Each number is 500 + 50 x the weight over the matrix's rms, rounded and kept within 0 to 999. Layers, rows and columns count from 0. Numbers have three digits each.

# layer 5 attention key, 128x128, rms 0.054, rows 109-127, columns 0-127
401491460416453519494501507539517403485529624435563472485532480493460530466493493456472421398485480474609504376476430370523499459511589495457464543500458520514584528496569458475537500506541464524437415529434510473452565507598481473537544540512482479531536528536419596449464525466536490423457575456514478501483407474578472420588513519534538401480571477497471488554518537485491496442435
469487520493470507400528439503573584550451474480523479446535542450526424482563584512481418585353551520480533577483516586494523582461567519579570574494461487490458458547522486380545544537449575566508435517416562594497444521470440540546450477491561477437519450496518460529468494474476474504536576528495560450531456533574433468576537538540516439474523489561467508551434424518447537559403
477520522525554500451452454522595451484574504452554459583409453419488513490564500457468441451468529362492514568511452452457434511495513487502538433482507512510590427562570416484489531486566472634592520446495489593522431566454537512553521474535509489576519508485499527456412503539502478488479530415495337450464601513493553522567523461393529483476472408507542480513529613450488585423448
519486539566441496578480362608549495434477610494504470505501510498574503465567549487449519510441499515543455507413516447460497507521537494562475531490528595534489594546443551553563514576505487495525588544467543471485446530565463540474420479454553532436537481538437469476435520529536568548501576474517466502501475459505536586536476505517456475498368551534482442532532528548532522561529
433498457440586462469493575608505584522534440531410580547476500597488516474418488552454509502479453460459482480465520564579482566572401469468533498443423553413387508605569472431520511562489524411514494533511423518588458517518491506459492516523478528514453572425594619578451448512510492544462502485552609510461435513487459493546598399592469488515439450471488502463476538495380443532462
423545476451389520621526548482525525484459531514522626521443589599546615539432501474500454527441514439486452414524506529478464462524464470542510521534483453512421592546537555524518403404519502496552555535547438558467514555552527414483552598573593457483385440481505539373575487486441495534390438587490503495530494501575425420517513474428547487494496451557455470474473403616523626503438
497621557444440476438483438588425469478589510523497404627466516444534617493461549551444549506480511509491513470548415496515435530544460497467450502407481485557487444478532549482539484556555500391423495488430497493499518487491560577494629496518507411541454429445492493494574385647563502468541535593512530540541555501563504519472438530450471523603394437451446557568446504494461535567518
517464484451474489408426448481477499461375388484421486602556483604559543432492443538438478549452498483448422557464436434555482487609442516444455414438440444585469475480492482548469404496614468520492529512514504581478582453483425418454541589498457457493531454473408477421585488470527466642498494523528454516532485513397408488511494477504469539579478476553469493513409539460571503470446
574528521612531488425466439549461577479472592465558567546480544487500475442560506480516472569436502429530529518514431497477396622541535545526460476490435493491425478517512481505436416440515400481579559476441438458450481428465506554516540547521490382382430526644469589552458443544469509523554490503576405491550480552489446458485547477427412495497525589487611545515489509434524470482493
429484452493466545513416451512437518470504487529508425537514508480482538529498495539512418542467470446559455457492554425478480489474542553490505515590528481471516504544498474534513472477509622443420582540510564330451573592499495441531531493559425530428550471494596515413531489488555435536525460469463449469431544529531377481598388471449483499454573571532492443507429526472571430515473
526501464418475441567477569499477461550421525538603465480450455540470447474444571527511455475499526589442438492513518459478407490481584486533479414554570440467481377486514504450471429552516625397474549565466466547611613422516471538462554391459406526591456473451521443491465439519527573522471546428565441544459537463509459567541528540412518446484502590429433607379498507482440468398419
474457544446473538484420496523482447532470515543452541469458563518462558432447539532461517484432554486546540575521471518546364538441488434496483493495511570555514543569529501487455517486496522454494453479502525449532519491509592589552500437518472449497441499434570498546464503495551447435574369482461465482447499429554526496486496461486536625502499535503493423489566532574484557468518
515582432569517534455554499494513582483420552587408609524530528501508415550508485470459512445447461504429453494487517494530509382498489486455585387496437507467558460563505631478522521447528457539467464491537456598462444420583588559544395528468655539560410524468508479403565485574489520568523480506457575516484468585506468488508390478460510490532486484482427473406447429500387529493592
450570447416398380520455534404417464576472457493438445550511451530427495557591482477452506481496458504449498566542485481478485463562525441469519507403494441443492532517490408471418487455518457564472516534486407501519608554530545521509539526503463535494503572598471497542442546446473537528491495460497554583557476590429573465528462474457540632508450469498487426578521492453458419556486
466464446592483513459450491550402547534526563543487600541539433625551592569458522538439526511496537488454580435487537451460540514497553544484496488492459432479472502594564529433517587513557447474466498446530436519501526472527614424546517498461495515491502370486507533536460520465374485543505422403483494477424487412475483462445526504530594521547575497545466531483433512484571442477507
485426551505456525485565590509452424529543464426479478441473545430480546404541459547437542541509398529470477527454501573497520468428543527524474536486597513495574527467536477524553472514505538496567567425492478454510429478439537627510521455589531479423467441535646575616553478463520536491495392410492399549597464492559594544521492475490448513542550414488529452479420495461586564503587
612427460498486426462571465491552400442590487518618562363507505518553484499500445492442488483517527478488467451465489506473517479511514479565580560632458489506552445414447487460458428564516508462478535417512537511518502479465489462555519505517500527547563406437430586543483576580499539506562502384565584476621554510567433476475456493492447549588466457507503438431506537414561479584530
545517492514487511520540543492481490407596529524503513500468551474468617577492443499409489406534465520484548486504514522532387483431455458476548470602494600489434488490359473475473533352565590549596524462507479567544522564513580516408439462509511515475553513518488436533456487402525523541507546535449487476564551539461546465483520572568438508555477476508558499516493451354445530517452
472403441537574522491518492522552406479488490492409368547410555532440529560537521505552467460482471456408380544468541544548416588420527476504473542479639496648576406510461543491475491521456495543515556465529507473509482481471475513473580521465505447520478576529477488484435457510509504593514494462485532513468507512593489534484499458526440577586492589454420398478486422529541482485459